Each number is 128 + 24 x the weight over its row's rms, rounded and kept within 0 to 255. Layers, rows and columns count from 0. The size above them is the row's rms in percent of the matrix's.

# layer 10 MLP up, 448x160, rms 0.214, rows 300-314, columns 0-159
size [ 94  91  99  97 106 104 111 103  88 128  89 100  80 106 101]
[[102 164 147  92 129  95 113 157 130 116 141 169  96 128 123 130  81 169  94 122 137 113 145 133 118 134 135 172 124 152  93  97 146 154 104 145 131  91  84 103 159 145 101 135 131 151 101  74 112 150  78 105 111  93 127 128 103 179 134 121 145 140 144  97 122 111 116  97 210 124 133 134 144 136 114 153 101 128 155 133 132 123  95 110 123 157 114  95 126 133 162 173 129  88 114  70  90 150 124 112 158 106 130 148  97 130 159 136 161 117 129 121 104 136 155 136 158 145 123  92 128 123 132 129 126 134 125 146 155 126 123 119 108 108 125  90 133 119 188 135 175 162 127 131 100 110 136 136 161 104 111 135 127 113 126 160 127 112 121 161]
 [148 133 118 176 136 132 134 121 158 116 131 168  99 138 154 104  86 147  93 141 105 138 148 118 125 148 106 182 102 121  97 120 111 103 147 130 122 151 119 135 129 123  94 123 115 109 116 106 115 143 154 126 120 163 125 118 108 115 110  97  84  98  89 107 148 117 101 125 180 145 115 141 137 166 144  79 139 139 150 134 124 134 136 141 100 172 181 100 173 108 188 113 148 103 147 167 190 113 134 122 147 121  90 178 110 117 183 118 157 135  90 120 114 111 118 145 138 150  88 118 149 141 155 137 134 112 112 127 124 137 129  81 102 102 137 102 119  93 127 127 136 124 132 130 136 166 102 108 132 129 111 109  98 136 121  97 163 174 163 143]
 [139 123 151 140 136 123  84 102 168  93 148 144 129 110 108 132 107 106 130 134 114 109 145 144 119 161 132 113  90 156 128 167  95 111 117 143 142 127  95 102  94 102 135 155 146 152 132 124 109 148 161 132 110 162 100 151 112 108 122 129 162 168 154  83  89  82 125  98 123 135 161 138 110 105 125 166 162 157 117 152 108  88 111 111 140 119  93 104 124 143 130 140 119 105  91 143  95 130 134  90 110 142 147 105  80 137 151 170 145 100  98 140 150 104 119 113 137 129 156 153 137 126 179 150 149 121 153 121 133  96 143 141 116 171 109 110 108 113 152 180 139 104 171 128 130 132 147 166 170 101 120 158 158 137 129  94 138  98  87  78]
 [ 99 129 173 121 153 131 158  97 138  94 141  95 146 123 138 148  89  89 156 121 130 115 149 111 116 129 133 163 147 124 119  80 184 147 152 155 131  99 150 131 126 161 168 116 103 115 142 138  67 101  57 144 111 183 127  96 147 113 154 137 104 114 139 132 122 116 165 117 114 124 147 129 156 113 181 100 134 130 122 122 127 131 150 127 139 125 148 178 110 139 178  88 106 105 127 139 165 117 131 138  96 137 119 155 155 115 148 105 100 136 112 123  97 146 153  78 129 126 124 131 115 108  97 147 164 105  95 117 116 154 114 150 177 108  96  63 149 109 127 116 145 126 109 160 130 124 106 111 102 150 128 118 151 127 120 152 111 128 149 112]
 [144 119  97  80 133 113 102 125 167 101 143 163 120 157 128 111 124 134 131  95 150 134 162  97 109  94 101 148  86  87 114 140 105 166  92 178 128 124 131 135 135 128 122 154 119 116 148 111 137 188  96 125 167 148 165 127 115 160 113 108 171 141 126 122 136  99  94 107 130  94  94 127 128 178 156  92 119 133 103 113 131 131 140 168 124 148 131 174  96 116 126  94 110 116 127 128  86 118 142 120 158 133 116 118 141 151  92 160 140 145 132 133 134 106 102 137 164 138 143 140 120 124  75 106 126  98 134  98 124 124 146 115  99 127 125 127 122 185 107 119 136 159 118 146 184 117 108  77 124 157  82 117  86 163 122 127 119  92 116 136]
 [124 140 151 148 111 128 156 107 131 145 172 123 119 120 118 151 106  77 165 142  86 138 140 134 127 125 149 124  98 135 119 100 153 137 201 131 118 110 115  85 112 109 155 142 150 178 144 103 175 172 116 119 133 154  81  85 150 124 128 124 161 139 107  96 169 158 170 148 172 134 136 120 130 118 134 154 120  90 135 156  97 123 193 121 134 136 129 138 155 117 121 170 137 156 163 106  75 129 149 121 146 150 100  96 102 114  87 129 134 164 104 128 109 115 133 116 145 167 133 111 108 125 122 111 141 152 149 111  92 131  98 133 131 135  78 127 156 119 120 121 122 113 120 143  89 163 130 143 100 129 127 149 161 154 139  99 158 110 142 155]
 [154 188 119 106 115 127  99 119 139 142 139 117  72 157 146 108 129 167 143 130 172 169 123 104 151 109 125 136 138 123 107 134 119 117 101 110 118 122 116 119  82 100 127  92 147 128 142 100 105 151 119 134 159 147 110 116 121 128 109  87 147  82 143 102 102 108 109 119 167 126 129 124 180 112 151  96 118 167 123 117 127 125 129 150 132 128 117 129 119 134 117 123 132 105 153 127 176 152 145 200 152  92 166  88  99 122 148 126 156 140 137 106 129 162 127 116 155 109 167 156  84  80 155 127 172 165 146 146  98 115  84 113 156 145 111 108 112 132 149  98 125 143 142 120 148  83 115 126 127 116 118  96 164 157 121 108 142 138  92 167]
 [125 143 110 149 104 150 125  71 132 146 153 124 116 134  99 124 147 146 146 127 142 159 124 130 104 117  82 114 120 132 123 146 152 106 132 148 175 186 109 130 149 123 127 142 164 145 194 146 128 130 181 124 153 102 108 162 101 144 100 143 125 129 199 112 150 146  99 137 111 116 101 129 138  97 135 152 127 143  94 105  93 133 120 102 134 133 136  82 123 136 113 152 155 120  80 123 126 161 112 128 112 105 117 154 110  77 135 131 133 125 181  95 114 113 149 136 156 118 130 104 141 107  88 103 103 137 104  96  97 141 140 185 130  94 154 142 123 106 103 152 140 127 139 130 164 136 101 123 124 109 149 102 147 181 154 127 100  94  99 163]
 [146 126  77 179 168 150 103 132 108 161 151 123  98  96 115 110 172 117 142 115 135 150 130 134  81 103 143 117 165 158 128 155 174 109 141 103 168 150 109 143 148 146 102  96 104 110  83 103 158 145 112 106  89 167 151  78 116 115  99 112 101 143  91  80 135 141 148 137 106 144 114 146 113 134 149 129 103 119  94 115 140 114 136 107  98 107 106 113 134 130  88 138 135  92 130 120 101 135 127 142 171 118 102 106  92 172 123 158  98  97  96 119 100 117 120 128 126 122 101 148  98 154 100 116 137 177 170 156 115  94 117 142 127 135 140  71 144 120 114 136 154 108 153 109 128 134 122 129 129 123 120 148 130  98 132 126  97 163 144 102]
 [126 140 122 116 136 121 109 138 100 128 153 118 130 118  96 130 181 162 122 130 141 132 126 194 117 115 162 101 153 102 173 114 145 119 124 139 120 148 170 100 136 105 157 130 137 113 180 117 102 149 126 156 114 133 128 127 111 122 151 135 151 168 121  79 140  97 114 178 118 120 137 120 110 122 168 151 109 110 101 157 155  96 178  91 149  75 145 160 139 127 136 165 127 158 135 150  94 159 134 146 142 113 124 152  85 133 198 107 127 147 114 154 153 131 133 105 116 115 132 124 128 144 111 135 138 174 158 156 129 137  97 129 127 127 137 136  65 164 136 156 111 132 135  63 140 132 142 152 133 153 142 183 115 117 123 141 106 103 140 118]
 [155 167 166 126  94 105 160 109 161 152 113 116 121 164 145 105  90 159 110 144  77 133 146 133  90 176 112 104 141 150 163 157 107  88 150 150 113 142 111 136 104 127 122 148 123 130 143 160 115  99 140 112 153  93  84 148 116 141  93 151  97 131 131 187 142 140 155 138 165 117 123 135 128 156 131  89 156 107 158  79 115 123 125 112 128  95 113 176 134 186 120 163 114 159 112 169 146  66 106 122 127 131 123 146 147  79 131 127 132 139 115 164 107 108 112 145 119 125 113 137  83 132 111 118 148 151 126 140 105 158 121 149 109 145 105 122 135 138 122  89 135 107  77 144 134  82 102 117 155 117 143 134 136 121 143 128 132 132 109 151]
 [105 104 175 145 147 152 122 126 146 152 103 139 104 147 104 113 104 100 136 121 147 155 171 159 127 141 111  78 162 106 141 162 105 111 142 131 125 115 121 135 111 130 120 101 132 123 137 117 127 150 149 124 176 136  88 142 107 145 152 149 178  87 159 109 149 158 139 110 126 144 119 113 150 157 183 126 133 126 137 205 145 110 107 129 118 117 153 120  95 158 112 141  70 115 127 153 169 129 109 126 138  84  70 132  94 123 114 142 141 132 101  83 105 127 126 130 141 161 122 129 116 102 170  92 100  93  91 110 136 154  92  90 138 141 157 109 140 149  98 138 145 132 134 131 145 107 132  77 154 107 126 120 136 179 115 126 141  97 129 134]
 [ 88 107 150 113 120 165 127 123 130 112 121 138 137 169 122 139 144 137  72 103 113 127 109 130 122 105 159 163 103 144 117 159  96 148 161  94 168 123 152 102 119 123 101 108 163 122 140 114 138 138 114 132 108 113 151 171 105 112  81 136 140 151 114  79  89  66 117 113 136 124 129 116  85 161 161 111 117 168 114 130 108 134 126 155 176 128 118 162 102 104 112 123 173 155 108 107 132 112 137 124 136 162 147  91 181 128 122 108 148 144 167  99 122 120 155 148 113 116 118 132 136 159 185 131 163 114 126 101 112 133 146 122 137 131 112 104 141 166 126 110 188 121  92 111 148  97 163 137 146  83 112 122 110 154 141 122 117 166 135 152]
 [127 146 128 137 145  95 107 129 128 180 167 133 131 145 120 110 122 129 108 162 118 154 104 134 105 121 147 127  78 133 160 142 146 154 109 101 158  86  81 119 146 172 146 140  76 174  99 106 128 130 117 128 105 133 123  96  86 135 150 153  97 121 140 124 119 113 144  96 155 145 124  98 120 128 147 154  93 148 146 129 162 101 162 105 157 127 146 109 146  62 105 102 113 147 193 168 102 121 115 136 139 135 150 136 125 157 141 154 110 127 123 143 106 134 117 122 127 128 125 120 118 113 162 132 122 127  96 113 151 121  69 119 116 145 126 109 147 112 146 128 170 173  98 170 150 112 164 135 139 181  83 114 117 118 185 101 117 131 134 145]
 [127 124 139 140 129 129 141 109 129 156 132 118 110 116 170 121 153 130 107 114 135  78 168 159 122  94  73 134 128  96 169 122 127 125 181 105 108 124 122 130 147 146 135 161 128 131 143 147 122 134 115 124 130 130 138 165  67 146  80 116 156 139 102 113 100 127 133 122  72 149 135 111 183 119 155 119 147 119 134  89 112 150 157 144 134 123 123 142 132 136 129  87  87 116 105 166 135  80 134 142 115 149 135 107 124  75 173 116 143 116 106 116 106 138 102 135 104 133 132 187 133 137 115 149 131  99 159 136 108 148 145 180 132 134 110 148 128 119 140 163  85  90 101 106 115 121 125 152 113  90  66 134 135 124 134 136  58 106 116 110]]
# layer 10 MLP down (transposed), 448x160, rms 0.118, rows 300-313, columns 0-159
size [100  88 104  99 113 110 100 106  93  79  88 101  76 102]
[[137 151  94 137 135 141 150 106 104  84 125 119 106 127  97 128  82 113 151 119 149  93  95 129 112  93 104 129 123 140 139 137 147 137 123 129 122  76 135 118 149 148 131 131 145 126  93 159 120  91 124 145 110 120 141 112 115 129 140  98  92 113 159 133 142 104 124 128 139 142 146 120 132 105 109 109 151 104 149 156 109 158 109 153 156 123 154 168 135 112 151 134 142 143 119  81  52 147 130 136 192 112 118 117  99 120 161 122 144 142 144  78 207 142 112  86 171 102 179 123 152 115 112 134 126 119 111  90  90 136 119 123 141 115 179 113 108 110 109 152 116  96  94 133 116 146 118 114 111  98 118 162 112 137 158 147  67 134 129 126]
 [114  96 112 141 159 145 111  94  94 167 175 115 108 139 120 152 134 136 140 169  85  98  98 161 150 130 147 119 131  97 140  91 138 163 108 129 106 135 129 136 136 136 156  78 114 135 109 105 142 131  99 163  99 105 113 129 133  99 132 131 121 109 162 140 111 151 159 146  99 139 110 137 137 111 146 165  86 135  85  83 124 118 140 119 153 107 100 132 160 118 116 110 156  92  89  80 218 117  60 152 116 132 151 139 166 104 126 156 114 141 122 117 145 148 129 145 105 118 112 137 100 103 115 108 110 159 119 167 170 136 117 127 140 139 122 114 140  93  90 121 152 133 127  96 145 130 105 118 137 123 154 141 126 157 103  89 139 126  97 131]
 [151  91 117 133 148 106 135  93 122  94 152 108 163 109  75 127 125 102 162  91 128 167 114 145 143 116 106 132 144  99 163 135 101 135 164 100  91 142 139 119 168 142 117 140 139 136 138 176 161 164 182  87 154 119  94 145 122 123 130 127 127 133 160 103 132  99  99 125 107 120 122 135 119 133 178  89 134 142 120  98 128 140  89 116 121 117 140  86 116 128 114 154 111 131 120 130  68 119  58 106 158 119 122 145 131 121 125 105 139 175  97 158  82 129  87 155 116 163 137 107 152 120 121 149 116 125 102 108 134 124 147 133 124 128 161 127 147 165 127 102 172 137 110 109 132  99 136 119 140 170 158 140 184 122 117 124 112 106 105 150]
 [115 105 137 166 129  94 146 126 140  93 101 158 119 115 125 131 145  87 129  96 158 131 111  61 136 124 131 109 119 161 146 162  90 123 133 110 112  99 122 141 114 105 122 127 120 111 159 112 130 166 186 169 121 144 123  90  97  90 119 117 156 111 144 110 162 132 140 125 128 122 123 162 164 153  87 104 109 120  98 123 129 108 132 139 113 118 133 138  85 154 148 135 146 133 133 177 145  94 119  92 138  97 159 139 103 111 118 136 136 148 104 101 124  90 147  91  81 171 131 125 110  94 148 130 147 136 141 129 104 121  93 170 103 107 108 112 137 115 114 114 107 137 137 118 127 166 130 164 197 155 163 125 106 172 159 159 124  85 145 108]
 [117 104 187 133 165 123  92 140 130 110 113 138 109 133  83  80 135 144 131 156 113 131 137 121 115 146 138  83 108 132 126 132  91 132 128 167 139 111 136 164 194 122 126 140 160 139 107 111 111 144 141  55 109 126 141 114 168 134 151 176 155 113 133 103 130 112 112 118 152 150  91 118 147 141 166 104  90 146 127 134 150 155 114  88 150 101 119 125 163 112 117 146 154 156 106 128 104  93 105 151 128 149 119  87 133  96 107 112  94 139 102 113 117 137 126 125 106 136 130 168 139 125 108  84 116 175 125 162  98 133 124  88 158 155 105 128  85 147 132 158 122 108 151 153  80 149  94 101 128 125 124 123 169 132 135 110 115 158 100 137]
 [126 162 126  84 127 137  93 161 160 145 121 166 132 162 113 135 102 105  85 105 173 153 101 138 128 123 133 128 141 134 150  99 147 135 137 125  93  82 151 120 127 130 132  98 132 120 105  98 128 120 125 160 172 134 118 169 127 167 103 133  76 117 133 101 139  99 103 132  97  77 140 133 135 120 109 177 143  97 156 125 130 140  99 136 119 108 128 108 114 161 153 139 156 128 114 156 158 115 111 148  98 143 130 164 160 116 121 111 162 130 131 101 124 169 108 140  93  98 106 131 165  95 136 135 144 145 142 103 133 114 136 137 131 115 104 115 177  99  92 146  92 101 160 121 135  94 166 131 184  90 133 175  97 127 114 103 128 159 175 147]
 [102 109 156 159 160 123 168 153 125 108 140 130 143 124 138 153 101  89 120 144 170 139 113 124 146 131 176 104 131 165 122 110  57 175 145 151 132 139 137 179 107 118 121 129 204 131 140 137 111 122 127 144 111 116 119 116 113 118  82 142 148 137 144 157 138 149  92 145 107 155  87 123 157 126  76 130 145 134 118 189 146 158 120  99 131  86 102  87 151 140 129 130 127 145 144 137  73 103 186 141  97 121 114 138 153 102 103 110 179 109 128 162 141 117 122 104 137 120 114 128 129 140 166 108 104 130 132 120 147 120 169 136 118 117 119 123 134 112  95 152 154 144 132 106 139 113 104 154 147 125 151 142 133  94 107 123 101 175 126 122]
 [136  83 153  84 121 136 129 139  65 137 101 111 110 119  84 155 146 102 129 110  93 104  79 116 169 147 121  94 108 153 126 145 171 142 166 122 116 118 134 115 164 102 124  87 130 116 128  92 115 131 129 151 106 116 123  98 134 107 119 129 126 118 112 156 106 148  95 152  91 145  91 105 125 150 124  90 138 151 119  89 132 133 128 138 143 133 145 158 123 101 136 119 102 144 133 134 135 129 105 155  80 192 125  96  93 129 119 104  92 159 159 154 104 165 128 106 117 137 150 146 168 103  32 117  84 137 126 141 110 116 146 137 107 153 125 125 111 139 149 165 131 119 167 128 121 150 128 113 123  93 142 119 132 117 139 122 131 164 139 153]
 [148 126 116 103 135 128 130 120 110 128 103 116 136 168 135 140  78 156 119 106 146 123 149 138 138 165 175 103 132 179 139 123 150 128 144 109 117 151  87 107 107 116 139 153 173 126 133 144 114 156 112  83 129 109 126 121  76 139 126 112 183 132 137 148 144 107 131 123 127 124 151 103 105 135 132 126 167 105 146 120 167 128  81 109 140 115 123 125 135 121  78 156 142 141 143 145  41 121 140 112 164 134 115 185  89 169 135 116 156 145 163 136  83 108  86 134 136 114 104 142 176 120 106 121 129 136 121 100 121 109 144  94 122 125  77 142 133 152 144 153 118  86 113 119 153 132 137 124 139  89  77 154 129 104 118 120 174 123 115 114]
 [137 107 159 135 125 133 124 143 125 123 141 122 111 128  94 127 161 158 136 120 153  81 129 146 116 145 179 107 148 110 127 114  96 158 133 143 122 108 130 108 110 150 185 113 128 149 143 142 100 113 132 134 120 123 148 154 135  99 141 145 150 156 154 141  87 123  99 137 132 169 121 140 137  96 122 156  97 128 128 112 125 128 133 112 123 141 150 173 107  86 100 143 130 149 117 150  21 121 124 122 144 107 104 128  20 146 128 124 153 113 112 120 141 151 114  86 115 122 127 115 100 117 122 118 115 147 107 166 124 108 131  91  89 124 109 180 106 167 128 115 146 115 121 113 106 124  86 143 153 151 135 132 113  96 131 126  91 113 138 169]
 [148 155 101 160 116 118 150 114 126  94 136 110 137 139 117 187 133 137 101 170 163 151 153 137 174 158 142  90 138 134 172 126 139 139 120 161 140 145 137 134 155 166 149 164  92 134 144 149  73 120 123 162 185 156 173 114 102 107 149 105 127 133 122 144 131 120 145 124 148 110 127 115  94 169 116 123  72 115  98 146 127 139 181 148 119 120 135 177 152 131 127  83 139 136 135 114  77 143 135 122 122 107 103 161 105 118 155 140 115  99 119 107 157 148 118 116 123 134 123 109 121 147  72 118 159 129 107 146 100 121 127  86 112 157  82 186 176 140 126 151 139 112 132 147 123 138 129 151 148 114  93 145 109 109 133 144 144 116 145 132]
 [155 157 135 103 174 136  70 109 148 153 131 131 141 133  85 133 136 114 104 114 125 107  99 102 133 105 118 131 135 170 144 117 135 121 154 132 128  90 117 112 133  93 134 140 134 126 120 140 114 111 126 140 120 125 160 142 127 141 133 161 113 179 120 132 148 103  79 117 159 129 173 112 107 130  99 140 125 120 118 123 136 155 143 132 168 124 131 159  96 159 133 149 150 152 137 121 129 114 122 131  87 138 132 183 109  77 143 146 121  69 143  61 135 158 116 112 138 135 134  91 171 141 153  61 151 116 112 194 105 145 145 116 132 128 137 153 176  76 117 139 116 152 102  86 147 127 117 121  97  96 148 117 136 131 128 112 123  96 145 168]
 [ 82  83 126 122 131 127 133  95 135 137 123 153 128 128 126 133 132 116 109 141 189 131 124 126 137 136 125  97  81 157 128 134 126  84 101 177 113 106 114 147 142 160 148 103 120 149 140 153 130  99 112 152 148 160 109 115 136 160 156 122  92 148 165 145 140 133 136 163 127 134 108  89  94 138 148  98 144 133 127 127 100 112 108 118 141 142 133 126 192 124 148 134 115 145  94 139  79 172 139 137 127  89 141 138  55 110 159 130 156 135 118  68 171 143 169 101  94 128 150 118  90 137 142 124 109 153 116 153  90 138 132 138 146 163 102 167 134 141 133 143 103 114 176 129 111 156 115 124 109 133 157 165 104 127 139 155 150  88 136 152]
 [127  93  86 127 140 150 117 119  72 107 102 136 130 117 161 109 163  99 144 142 120  98  90 181  93 115 157  82 156 184 121 100  96 155 153  98 110 110 140 111 150 129 116 127 148 125 162 132 152 116 173 157 105 124 101 117 135 130  84 109 168 121 129 116 115 143 104 124 128 122 192  92 107 154 150 140  94 109 141 101 118 118  90  84 128 117 120 144 185 125  92 145  96 117 135 144 108 103 129 120 136 121 103 151 109 134 151 136 119 125 128 150  82 145 135 159 123 160 120 145 125 107 157 108 100 128 118 127 143 134  85 118 122 149 108 105 122 134 105 163 129 115 104 128 143 136  78 135  67 111 143 133 119 176 138 135 112 147  99 142]]
# layer 10 MLP gate, 448x160, rms 0.197, rows 301-314, columns 0-159
size [ 90 104 103 111 102 106 108  92 133  91 101  79 107  99]
[[127 139 151 122 147 124 109 136 123  84  95 107 130 149 100 137 122 136 150  98  84 142 107 118 155  97  89 129 154 122 100 118  95 140 164 148 120 120 113 118 172 105 130  88  91 105 106 118 163 116 145  78 156 101 112 193 115 162 109  69 119  94 162 124 110 140 109 134 155  96 149 142 148 148 164 112 146 133 116  89 135 108 118 136 115 154 124 140 149 118 160 114 157 131 173 115 199 110 135  97 132 113 149 163 111 122 130 118 125 133 111 123  93 112 118 155 130 157 131 120 113 146 119 162 159 119 155 107 153 113 148 134 101 140  97  72 137 154 165 125 161 111 135 131 141 151 111 124  89  94  88 106 135 141 148 140 139 160 163 132]
 [128 127 140 109 114 133  61 146 137 105  94  91 148 131 116 151 156 128 109 115 129 165 116 132 147 117  95 108 119 139 116 129 120 116 115 150 109 124 136 154 153 184 198  93 131 126 136 125 154 123 191 110 152 137 162 133 144 132 114 147 122 124 111 126 139 100 171 107 121 128 112 104 167 136 132  93 152 121 132 136 144 163  97 113 133 141 138 133  94 145 108 169 117  89 137 134 123 158 125 101 136 109 124 139 125 154 132 119 132 134 136 121 151 127  98 157 115 152 142 139 160 125 132 116 128 105 130 109 183 110 189 111 173 135 147 134 128  94 168 117 208 113  96  93 142 120 137 150 174 169 166 121 129  79  96 123 123  90 135 135]
 [123 160 143 144 127  96 137 149 123 103 116 130 114 107 122  90 148 139 134 126 142 110 121 128 116 120 106 137  96 156 137 152 121 117 177 103 133 109 105  86 125 132  77  96 137 130 159 134 103 128 136 135 148 155 134 126 129 155 147 120 139 118 144 119  97 122 131 119 142 166 140 133 149 165 121 153 125 127 132  85 129 137  95 139  89 137  96 180 184 146 106 114 163 111 141 111 113 147 110 165 139  97 157 135 132 134 100 150 166 126 159 140 123 150 160 148 104 126 163 179  81  99 111 182 122 158 166 130  93 113 156  53  99 158 145 107 104 129 129 101 145 127  99 132 112 135 130 156 141 101 174 191 152 119 121  91 117 140  90 131]
 [113 183 127 127 129 148 146 112 105 122  90 134 140 122 140 171 132 127 145  85 164 124 125  92 125 134 146  91 174 147 145  84 177  97  91  82 132 126 138 121 103 133 144 131 123 121 144 122 157  96 134 144  94 124 104 151 136 110 105  94 134 156  98 147 104 124 130  98 106 131  99 125 102 109 124 176 109 174 143 143 150 143 130 138  97 174  95 118 193 149 145 100 128 105 144 122 123 119 140 123  63  73 137 182 141 105 117 134 136 136 117 149 148 150 142 142  76 167 127 105 128 108 124 135 128 133 149 115 150 125 112 130 113 117 153 136 129 133 126  81 121 150 108 127 113 142 110 133 114  87 156 113 156 127 145 111 185 120 147  81]
 [121 124 117 141  89 121 158 112 131 164 119 162 103 139 141 120 127 109 154 144 100 116 136 142 140  99 108 151 111 143 129 102 117 156 123 199 129 118  89  85 119 145  69 119  90 150 123 144 153 136 122 133 124 160 108  96 104 116 126 149 134 103 127 117 153 153 125 118 132 112 106 113 100 121  88 100 118 120 137 131  92 124 125 134 107  82 170 131 152 100 119 131 109 154 137 129 110 119 124 133  70 118 127 156 149 132 142 118 157 148  99 167 112 141 137 169 132 111 113  72  54 117 128 107 127 157 188 175 133  95 115 146 115 124 101 174 153 112 120 131 122  95 151 168 124 134 110 145 142 133 146 149 133 146 125 122 200 126 112 157]
 [111 105 123 144 142 131 112 133 135 150 123 152 126 102  79 132 144 113 164 121 115  93  78 136 152 151 129 114 134  83 142 123 102 135 110 127 132 105 126 151 142 162 114 122 116 110 158 141 125 110 168 137  72  87 151  97 146 128 138 132 124 141 122 136 152 145 114 117 107 161  74 112 103 134 106 130 121 172 147  88  92 147 115 138  86 131 130 119 142 139 148 143 194 142 112 166 105 125 174 101 125 134  99 148 120 110 154 130 168 178 150 141  98  92 167 127 177 136 127 122 129 141  90 135 114  63 139 135 178 115 157 173 142 133 138 139 104 133 127 155 118 146 165 131 122 165  90 115 143 120 134  93 146 156  96 150 150 137 144 101]
 [141 169 139 125 183 107 123 116 118 139 165 128  99 114 163 112 119  74 110 108 145 138 143 148 142  96 121 174 105 110 133  73 138 117 134  90 118 122 122 100 117 112 135 155 134 134  81 138 132 132 135 118 152 183 105 115 126  96 145 138  86 157 124 138 189  87 139 124  95 155 115 127 109  83 148  97 156 136 145 173  85 120 151 102 134 139 105 112 140 130 133 119 122 127 127 111 133 106 156 133 145  98 118 106 107  96 132 101 128 132 104 135  83 113  89 146 153 179 110 103 128 154 160 123 119 115 113 160 157 103 106 156 136 178 148 139 132 130 178  94  94 138 108 102 120 103  94 113 121 150  88 103 128 137 119 145 115 121 141  89]
 [130 134 104 178 170 102 107 143 103 134  93 122  94 101 155 131 155 163  94 100 168 139 170 175 126 166 143 103 100 131 102 124 129 103 153 141  93 153 155 127 181 107 145  94 144 143 156 138 151 144 150 114 130 107 106 131 124 138 140 142 160 110 134 164 135 112 127 138 158 145 139 125 126 126 116 136 127 102 110  96 121 139 138  78 125  91 133 117 108 126 138 163 107 133 129 143  92 121 107 108 160 133  88  94 108 159  80 176 114 136 128 111  93 168 112 144 151 144 128 133 115 111 161  95 124  99 122 118  93 155 131  87 111 156 118 137 149 101 124  87 115 141  99 126 150  92 101  76 137 119 150 124 151 158 102 142 177 146 157 150]
 [119 119 163 135 116 159 132 117 104 137  99 140 123 109 132 106 109  89 111 139  89 102 167 117 127 147  97 172 101 144 120 129 126 142 139 115  72 131 107 161 131 149 107 157 111 139  95 136 140 113 116  94 156 111 122 145 153 161 145 137 130  85 109 152 113 177 124 103 114 162 132 153 130 134  98  91 128 115 121  92  98 151  69  95 109 181 104 140 154 116 115 125 121  94 112 126 153 101 118  89  96 147 152 108 152 162 100 146 123  98 155  98 118 127  96 184 142 148 149 104 102 146 135 122 114  72 115 105 125 153 172 151 161 136 128 106 149  91 128 130 142 104 113 133 147  83 105 129 144 107  98  80 167 128 133 111 153 124 112 116]
 [101 125 101  72 125 129 119  83 152 141 122  92 120 143 155 104 118 155 104 117 118 118  82 168 139 120  89 100 149 119 124 139 141 163  74 106 115 134 130 112 161 139 190 173 149 127 130 141 147  99 137 148 127  77 151 131 153 138 108 100 124 118 163  88  88 116 111 122 128 143 163 104 165 109 134 137 160 108 149 131 176  88 113 111 182 117 137 128 126 147 115 143 149  99 109 151 134 142 118 148 138 150 104  98 134 112 101 123 111  94 114 135 158 125 174 101 145 162 117 135 132 149 151 109 109  88 109 163 163 121  86 118 139 162  91 113 127 116 145 151 127 131 140 133 144 138  92 150 128  86 183 102 137 143 112 136 129  94 131 127]
 [157 195 133 127 108 125 109 169 103 107  90 114 117  84 100  88 106 132 138 112 108  87 149 162 102 152 140 129 101 126 143 140 129 126  78 116  92 104 139 112 148 116  99 132 131 155 147 120 160 140 157 139 124 128  87 161 133 169 141 101 125 140  95 158 147 105  97 136 137 104 168 108 141 131  97 153  88 160 135 138 146 136 105 138 121 162  74 123 126 157 161 153 162 143  80 150 137 134 150 101 113 122 117 129  99 100 131 118 121 110 106  94 167 117  93 152 152 104 140 133 121 147 139 146 133 150 110 103 117 124 165 127 116 169 115 164 125 131  83 147 136  78 114 120 115 151 140 104 174 158 124 140 129 121 162 145 100 103 115  84]
 [129 136  98 113 117 156 126 115 143 110 180 162 138 151 127 114 151 144 159 157 134  94 162 143 125 160 122 118 163 103 137 153 138 133 137  82 127 110 128 130 145 102 110 146 105 121 102 140  94 162 121  73 150 114 144 123 151 122 163 136 139 138 124 127 175 105 122  97 125  99 110 155 126  81 137 118 107  83 117  98 158 115 134 177 146 133 121 107 142 102 114 136 111 108 178  89 102 107 194 164 137 161 156 119 146 138 125 162 159  92 123 120 134 142 152  67 143 133  85 161 144 113 107 124 120 117 124 123 133 120  91  96 152  98 114 115 166 136 140 124 133 128  80 120  86 133 139 174 120 156 111 135 144 102 142 138 105 183 123 133]
 [138 114 129 105  89 136 112 153 135 131 162 125 138 133 132 151 158 136 144 102 112  95  92 108  86 128 166 134 127 107 133 117 131 148 123 153 118 112 117 133 141 131 131 136  86  97 126 143 162  83 125 156 154 128 124 153 144 124 117 136 149 106 134 185 132 105 121 148 128 108 164 129 113 156  93 131 149 137  90 122 149  92 125 157  98 100 147 112 135 149  93  81 112 129 159 153 125 100 139  79  99  95 104  94 146 135 115  94  69 165 152 102  90  85 146 126 104  93  88 160  82 113 156 100 111 157 160 142 116  90 107 128  84 110 151 132 103 114 115 102 108 113 174 139 142 119 104 146 134 168 111 113 111 153 165 147 154 153 136 142]
 [117 118 136 167 143  80 128 144 136 142  98 116 106 165 141 142 129 112 132 123 171 139 133 124 158 116 106 148 131 115 117 132  93 133 144 116 129 139 114  93 137 123 181 116 111 115 145 124 166 128 113 152 164  91  98 154 149 129 188  42  92 123 126 120 177 133 147 105 109 127 126 145 157 122 154 148 172 150 142 156  89 141 128 135  98 100 185 100 132 137 117 109 137  95 161 127 146 142 177 114 127 141 107 106  94  83 114 102 138 122 115 131 117 104 142 169 111 140 126 112 116 137 149 165  95 132 147 118 132 116  98 145 101 108  93 133 112 132 139 120 142 150 184 133  79 111 129 106 133 183 114 148 133  96 124 153 149 164 131 126]]